Weights of a small transformer language model.
Architecture: learned positions, tied embeddings.
Each number is 500 + 40 x the weight over the matrix's rms, rounded and kept within 0 to 999. Layers, rows and columns count from 0. Numbers have three digits each.

# down: layer 12 MLP down (transposed), 960x192, rms 0.0562, rows 772-803, columns 0-95
# up: layer 12 MLP up, 960x192, rms 0.0718, rows 773-804, columns 0-95
down772:542551463503505492525472532487503503503515452538482522507529542513521436557506546528459460446532551522546440488534455512568481516473493516501473465528481448487517516506487467497529465529448477479466489484484454501520479515500496470528556434533509512566506554527502519452507530546496534545
up773:505582562466506473437490481536512440510541480533568521514451577513537473492497534460522467522524480552501511400459521482501479523501625475478502477437555513532483490575428482519487480524468482507458535519571483356478550382455474549460455506498491493470499459427571532542457451570549461501
down773:477459491434528545463448545505378534535521594419561511442525440490500479515573489479475591540433452537470442558502485459454508469497374556501518499399436538579489525422530523538542459467473458501578513458560470532515520539500502518456562436529452479466453473492491487526459500488422517485
up774:562484497478423465494588522530487487525510486455459524412515586463416514490450607511449485534438536555463447458485525460500457464503475570497476493470495497538493530548526565449497606491493510516512514489537524462388465483488471507521500492459604476481533399529608497540450534510521467492
down774:478496486499527512510520486459503469425532517504492498489497563541521527469602459451452500530506495490530540488536501438475536477486436469548452506575455483449526377521461526464468465466514500520529497513543504456570531457446532494481499546516494478467493516535495503394511536542460534565
up775:498573444515497503448496542461504540515593496499484481432503527487538458549472515510520501558482491510491525469482558528507485503463509529456533495484528526477511516438541517537438461399478526549465470537507461421481486472502569491502513513551518498482408511510498555539552434550495445462
down775:568496509460526555460396509551464554448503540518552574439497488551414456577534447475543550498551525550532513444504440477496486463489584524520487450497480536433458493467517473470519454484487490448455571473510510460438454518543532527535510455481510450544565568491495530525485410425554482462
up776:474472541459510469442471481456554504582554574517558459542527537479456499508574469580468408499426626501476525568502534424514505466491503510521554447545536524507428522481463487521514508522478537503560552504586534514531576399562448592488559473523374523492485438565533504467516463539414432540
down776:481450462522460505422547465564580503497543463506409493489425585478504440543574601437559439524546572425444492557544506539566451575426520483414566472499487519440609426507524554554482520422456519454503564573438483575529330464471520492570528508499490456463498534488507500406473551452579536497
up777:527556562486462499368510468502457473540553526570481501481496501514506501496515465487504494521466437492471490489498509520498515478462529539501509554443456549486492536556553512501437541494498570475527507486537554437436501507421485496454498480470476491492488494508499516544489530416519507454
down777:544521420490445482521510473473511563578477529429458544519446512472482545554559496496547530525539513515532467482467448528466478535481408455527463521427463510518507436480486529474549534559466451491457520572444527505556523526558426552453522468457515478530551436492546462501497521536526522530
up778:534517457516587495401503437539421467401466470509453495454465496509454503508557511380478492644560500552465479430568535531404549517460482554450500519517524476544408511458548609545440513495428480507568549514615482404512525447488578481534506461439544529467414515529508511601515518440537492463
down778:443551461552551504523503487518497466440605510457410492496485511518473504445507529462466483545529546479450451583552536423452465612517481455501517521581526554491536553539508490504532452454515444453507593421491458425478524397568569521480498467482516614577521487372495518487563469495512442480
up779:413520523490532477552528464486485469459521488513475495586491497460446489500446542456554485506545473602467485508490508463433539552374570523534513507478610574517425574592487527421513502488478569590537564496551489497522502412481496487486497463489504593486483485531521492540500512522533549488
down779:532497600556461514529494461438581549470511458553601522522456588477467502436499496518474451485485497423507487527507518471436507512468592504554492521432412519446563497511388546411388502511393606512544477452447428494442494544515517401522459511515545538594517518504533501538469534590533517452
up780:502415486454471495454480433531539488488490499469495536553467620541514472461469564450460452513512608552439486534463506477449489531533467490431517451448478519499447538541483492418518481558472488485494499473576537576438481519558543478517530469562614483465576471433480477517453515494492486518
down780:504523460518568500595479538500517542486496521482511559465498488461510479585499437500529503452477539528497575506423510515530508562488568558518543489537401563453574398464529451540516516427534516530494542493499495412590512490548521484505564540399527509474454557459453510461375533537546553512
up781:470398465557577484450486444388439474504525544540481515520496517529523510516515473409524429544522507587496525431561500582502595526547577584555585456441460513482509518542454538515453518487492480464475529505555574386563474551496478507442507424490398521480503444492510509521482463466507471414
down781:510525485477466491525479483475527437486486533533487496502529499513495560488517556490474504466552509471568468530471448520535506493502454548535521479546530519522428527509491510503432519566492545473484483416505538461480481501448494482408541541478413496483492478550512526455535433494532578478
up782:536505514505572492433490518486500523522525398526456454477469488483542489588512588494503425498479504532456508496459538556545539443412513484414506494510494515488508507487529506500445442442526454571515507507539515481512449503444551492503500482508505446505541539492520456533480506515471470453
down782:580528469458507520536532476583500544500508589514591558522467564501469460479459445501531510423440466417456539501542470443529508521444549515539526505560529492497472477539489522526478493472469541430464553539571512469436503557522502540516495555453491507573404606471490579492512480459479539532
up783:502505516487490503494493492486517490499490512502500496511485480498514512529496497511501485494513506508476494508507511500493503492506485502486493496500500506499506502503505497503510518496495497507489505500494506496509502490499516496495493493504504500513500489505512490515499491513500502514
down783:499504503503503500503500505500496502497502497501502506498494502498500501496505504501501503504494500498510502498500488500504496502500505502503494498497501499499498501498505501497496495495498500501503497496497496501494499503502498494498502505500496499497500496501500506500494500499495497497
up784:548564490474590496457508495490562481505527443524485501493513461520538509540461543449475474471530484534486564514438546452532528489483548469460489500556509488479517516555512547507457481507497561526543560519581582486524465441472557499491407525498522472498550592507491504518431470528549518498
down784:529468465481466517495463480498481481513515478464492447489517511505508528486543477524470517524555527482435485487486478478479487520560498553530508540575517492543490478498488512547539540527513484490519479469472540422552512578505488553516501520481508509657428469460491559477529444441526520487
up785:474557483459528485505495543506450520523536486443472503472496578512490493539460508479535494524501483525494497388488518524535549489517504501460534529409489563540493503566499518487410458512478521546455508569570533370467583367415558491495420498465442460466498453492559435544499551497540475504
down785:504590519495537534457473543489546549490507542416498518430532497442486483466542462458430474507544546620569575509441420558559476580473521506497521484556430484581396498485492596450486480601470479532473511518519454538509486499543575473508568521515564512463545498533479543494468496441532476570
up786:508558447458494466529541497492469485529551524501431559493503516500489485486501526482506478489444549571466463477503517515371607642471503511591513537463551548520493490582476509526438456482476469477452535541578488428477494520489484518525408511581513495490485522477487484459410446515562525486
down786:398463577502427512532465492442393432517520445477459471490545525536517458478525552489533470518531485452455495571479515495497520499538423452554477501543450533460439531484461496458476520476530452506539510468495540529565535574514514556409591501491493406513451539522525465507492459489494520452
up787:516488559491467492511484444534616504475482501478448431500511554520473529508611545518485514542512501527501528446534518503502546512502572494448481566514595540476447457485460567450539520511447522484477564499594577485462505442441517488474473537484415504460426409483558379508562544524483400464
down787:507436574511422507513550512426595504449569463427546472629519480476495509493638521506516502522516545469452528419576484488576421415458575559572492465565462479512533525421531494482462481449445523546463592571479506464397618485561568444499419476529558481408537572537565475467539456459472472493
up788:396514520439567489409502484443564523497515519540476431486509444522506526537536493397536523489492492457471515535569532531549490535478498505541567428459522528529398447488518483552532489583515564489557607514490501548509562515518480556420554415490447583477492485554503513485555468524549457493
down788:484448515535497550499411493532543537463452494508453433472543463573451432539518490506456420461449471521569520561500407513484539548485482580454520512510612578544529524585583524512466464475448504533536481581508475475446530517571470534590455529503454511520492440467475540449512476475516516543
up789:523468530475452514388437475494572564529533506541452421496497535580548521460513565441443435498522501521463497482465522527459558525472505472478512533516456534500433499501488507539600432481509503537568527540441486459495554511489503562522541497511497494510460481537462482509498471527503500484
down789:504496455520529509528497519523522558497437537498532540524520489447507550562489465470526487464515550492537527517512370479455494484530469513494494476469492506512568532550480504505449511480549488478472487527469535523513466480465453465549418531498433495502544554491466525526478564504527504514
up790:471499461552495505469477526472535469446530486564475483469549492536541481538541439487503514529519511587507517481441535517467512469549515479488533477485482549572470531530487532512476485530463517518476498525512520528557470524457450498505529385484482513488492471468531497521513466455516555493
down790:486521473518510480520564539476560473411444497537558491488530495514481514525498532497553458478504480486524467534544479516542499521533544504451536450457528482541497521552477501447471467489544461494471443494465482522494525443523472463488466558492536516509525502488508503465507494478455440539
up791:466459447507490494573499475424517592492492469538501515490542496479486488497500484519562512494476510519483431497532513492531439480480530434516510540512533487549474544470530505486523499487460495527499525519503509508482491502542519487470448486537424462514435493514497471545468485510475503479
down791:505534527458509483455509516495500475519485493482507498492481527527485493514513493497528491479503504512530508523500400482524537535516504506501516487489527505508522497518508491517487468510476523489498471518487470498527514514478503524506485542522531492521488467479467511471502505488478479470
up792:452499485441541479505520437518482456491497472454543463532497521534485489506527483471486495469541449587478517517514519492476449532476455523592505487563517478555500568586634575479568536541511487509518533510452622532485510448450549521478517497487486478490543418524572560506416520508521449483
down792:540463526601505568519495500499491529466530531535458505464484532493461459533510472552466500478435505443617520487529522549424532445477532537426504477469464461524508494596582555500504531493525546493458507476545538414417538504498513483541497544516505492404499578434540531492568490504541476502
up793:544567482529481491487495458482524507464534451475483493518415507497507468476469515544527499565510534489472511471506526505513450524402528545458508506540566483503472419499535536514477467548372434533537481495523444503444565456528612467540457524431551518460559459519533445494568474423521532451
down793:476509497518512525525522496525398581474517522436572486516535482426542570540514529516499528491498467495527537492353562469510506500527490434478489371527495490521561570477509387466506472461592540578484596531491528501460545540481439499430491481517442478619446522524455546492421515513472417553
up794:488522473512479528511499496570509435516524528480495417452531550534529513509480557474428516573466534590462483475495552491469563480543498488511539437366544505508430513478539560522540500472498553536512517535473476516446585548586568492583563457572452482486478559491550519541422461551515561478
down794:527541472457558638507441478539528507445527447560521511461605439499470483613486508455505499496472564439454542448529459493471468499491429511493510508531510503548523500425535538442455505436464433458476563471465527443450514523542498506488432498520515504700502481530512445571432482425550512562
up795:466531520440603485527521504538577451494496523541573468568587516556486437490503433439479509484509467554504550475440517589435425554468530500453512496623527541582466508433478562532455484448446450596501485534569462454547498417573508487555434561460487500467518526477570490552546470524588452504
down795:482466494468543538575488535459455544592476471398510458555407421533499501494457498446547443526468486442545472464494487522490541541457469403480447472563512459522549520491567407546562469536551493515523561430472584435505461544537522612565485533515481485429604474489539518429465501479460548531
up796:497446491453490507462498405485436493450491495455505425615603500480481430494618442520430436527465480547479540552543541554466443515514484517497512475584490530523510541455477579435508572475447504538523474556537599456464555455480520531557453465458519534471495524440530480571559522499497433497
down796:447507454516510545516520530484523496449493509454483444570512493477467470529586484501503489497522511571557531443537402501441510526511469531452443467473521515493438489497503528482500507527500528489511510462515523527501539469522459494532452484501517478514471487542508473485490476510527460473
up797:507482490496530517512532473466498485474486493476473488463441510491502491476439494552559479495529501489481506436533531451550603506489433520504500503536482510495499498515478534533545518448488554540486546514508497529486472509524528482469480527492500447481537505453435523542517515452502483484
down797:503499509486508474492484509495506503478512499525502498513483516483489467495537497506473516504501484501571486529504383494494475532523502518514489496505501517488494508507499520486492492517510489481504492485467502498489505484518478493487527495518511491545473490520508518495473483491520516521
up798:448464461409470504478516532489505516445485548479496499496549511522502527540480526523549484562538507526481499493526523467476499568511517455510500477438497438538413527528543490505562495496464499557471471542509505468510473469502522482439444462529572514516500512471585503559494443522512467461
down798:505502498531496500496494514522501460517517491522508518485513491490487461487457477507487527495499467501533518514502412517513527474513494515505492543501499528490521494508506517487485473493490466471526505510469513502457515513526475497518517497512468492507479515507488486483511524500512499462
up799:494516458520508467413506435479454496549555525559447494505496475475571514514565493429530422499478487496500520538526526559445434477470468527536538536542480535519505583478530489540529553400503540465551514535518535469498522532415471504527492517489498588492393509475475495487498509436516553530
down799:514469471408488482535490474488501528470448469529489527475494468443494538488456449495415499516487548528501548463489384492446501537497523511469477446472567506464462512541520572504499523522463485538462488473465447565515519522486511491470439388513507500498578508553518459510501561509510453549
up800:466558478462586472444491459454497454500447438519486450536456454500440532524459508412530452522511522495467536511492548514455524502462440470554579489459512500536450480438577508519525532592518538544573582508494542446522487528477582497468512496484475528491518518622505478588570572464463410447
down800:494519517557379464568512548471536505459512647468454466501528513501436490581549489546473446500450546476531454582387555342514567582444446584560518556537476518547518622458475462430504553407498489502525478488501553507490536574486448394508625347528532524504474520513528519498478478526462538527
up801:475502542497545488534558493402533492415556477441479401504566500448495551513544426497478456511538459473452532397519553544494475484478561561454530526523528570501486516552466494446458534395539475573584548509575624485442510446445494538610480499434518441473482490422507445499536591490517449520
down801:522518530431441494535456495473539406502471505525578540426520491584409485500396483460522535424449481522458477459505484493540545516483504571466540431414469442505490508510514516513598463520539591516450550497554472443473427503533434491522450481547497510525496468466516515532480553530480534525
up802:509446422600508495425527393504426527457506535548509482558517536481470505497557485442603446529461580551472463520543519505489509563468568519563481519493566538554477536536515583504522546492533528495547553523455524513529493440405485537427599482506473477498493450532449544461448503548451493502
down802:427469510525554509514480517575552488500541519494477465521564538559406397570470564482455536569502460502463540442588441477471516564439445567434464544488535501477708499518553563513468407378436499523465440449518562469494505468458467482560552423514573478506521476445523534511522486482475543558
up803:508511476464481505537615473500504490442528516487479498495481455476477496505485546460548447517466531474476491533498499485536506540462556528498551471512531588534472531439454495509409527513526542568508558547503439453513464436578511536462487527386518513472512495515497521507555485543554500547
down803:520460511508502520538486460509475507505501475524469477470473504472501471464501498496499507515449530516444538502506490453497541519546442536457538525443433442512527463460521553559543548486463535439553476481582609554473533476377503511515503504479468476523447512502580489468483506479553492534
up804:495405496481484506529522468532503448577459493483524516620514585463528505532449503477503515516490552588480514472530540543522566593478456519545472490497509520508464460466560470457459506527515485475541547483467539461474478521474480486435469496510453474480471502547525472580462440491454456473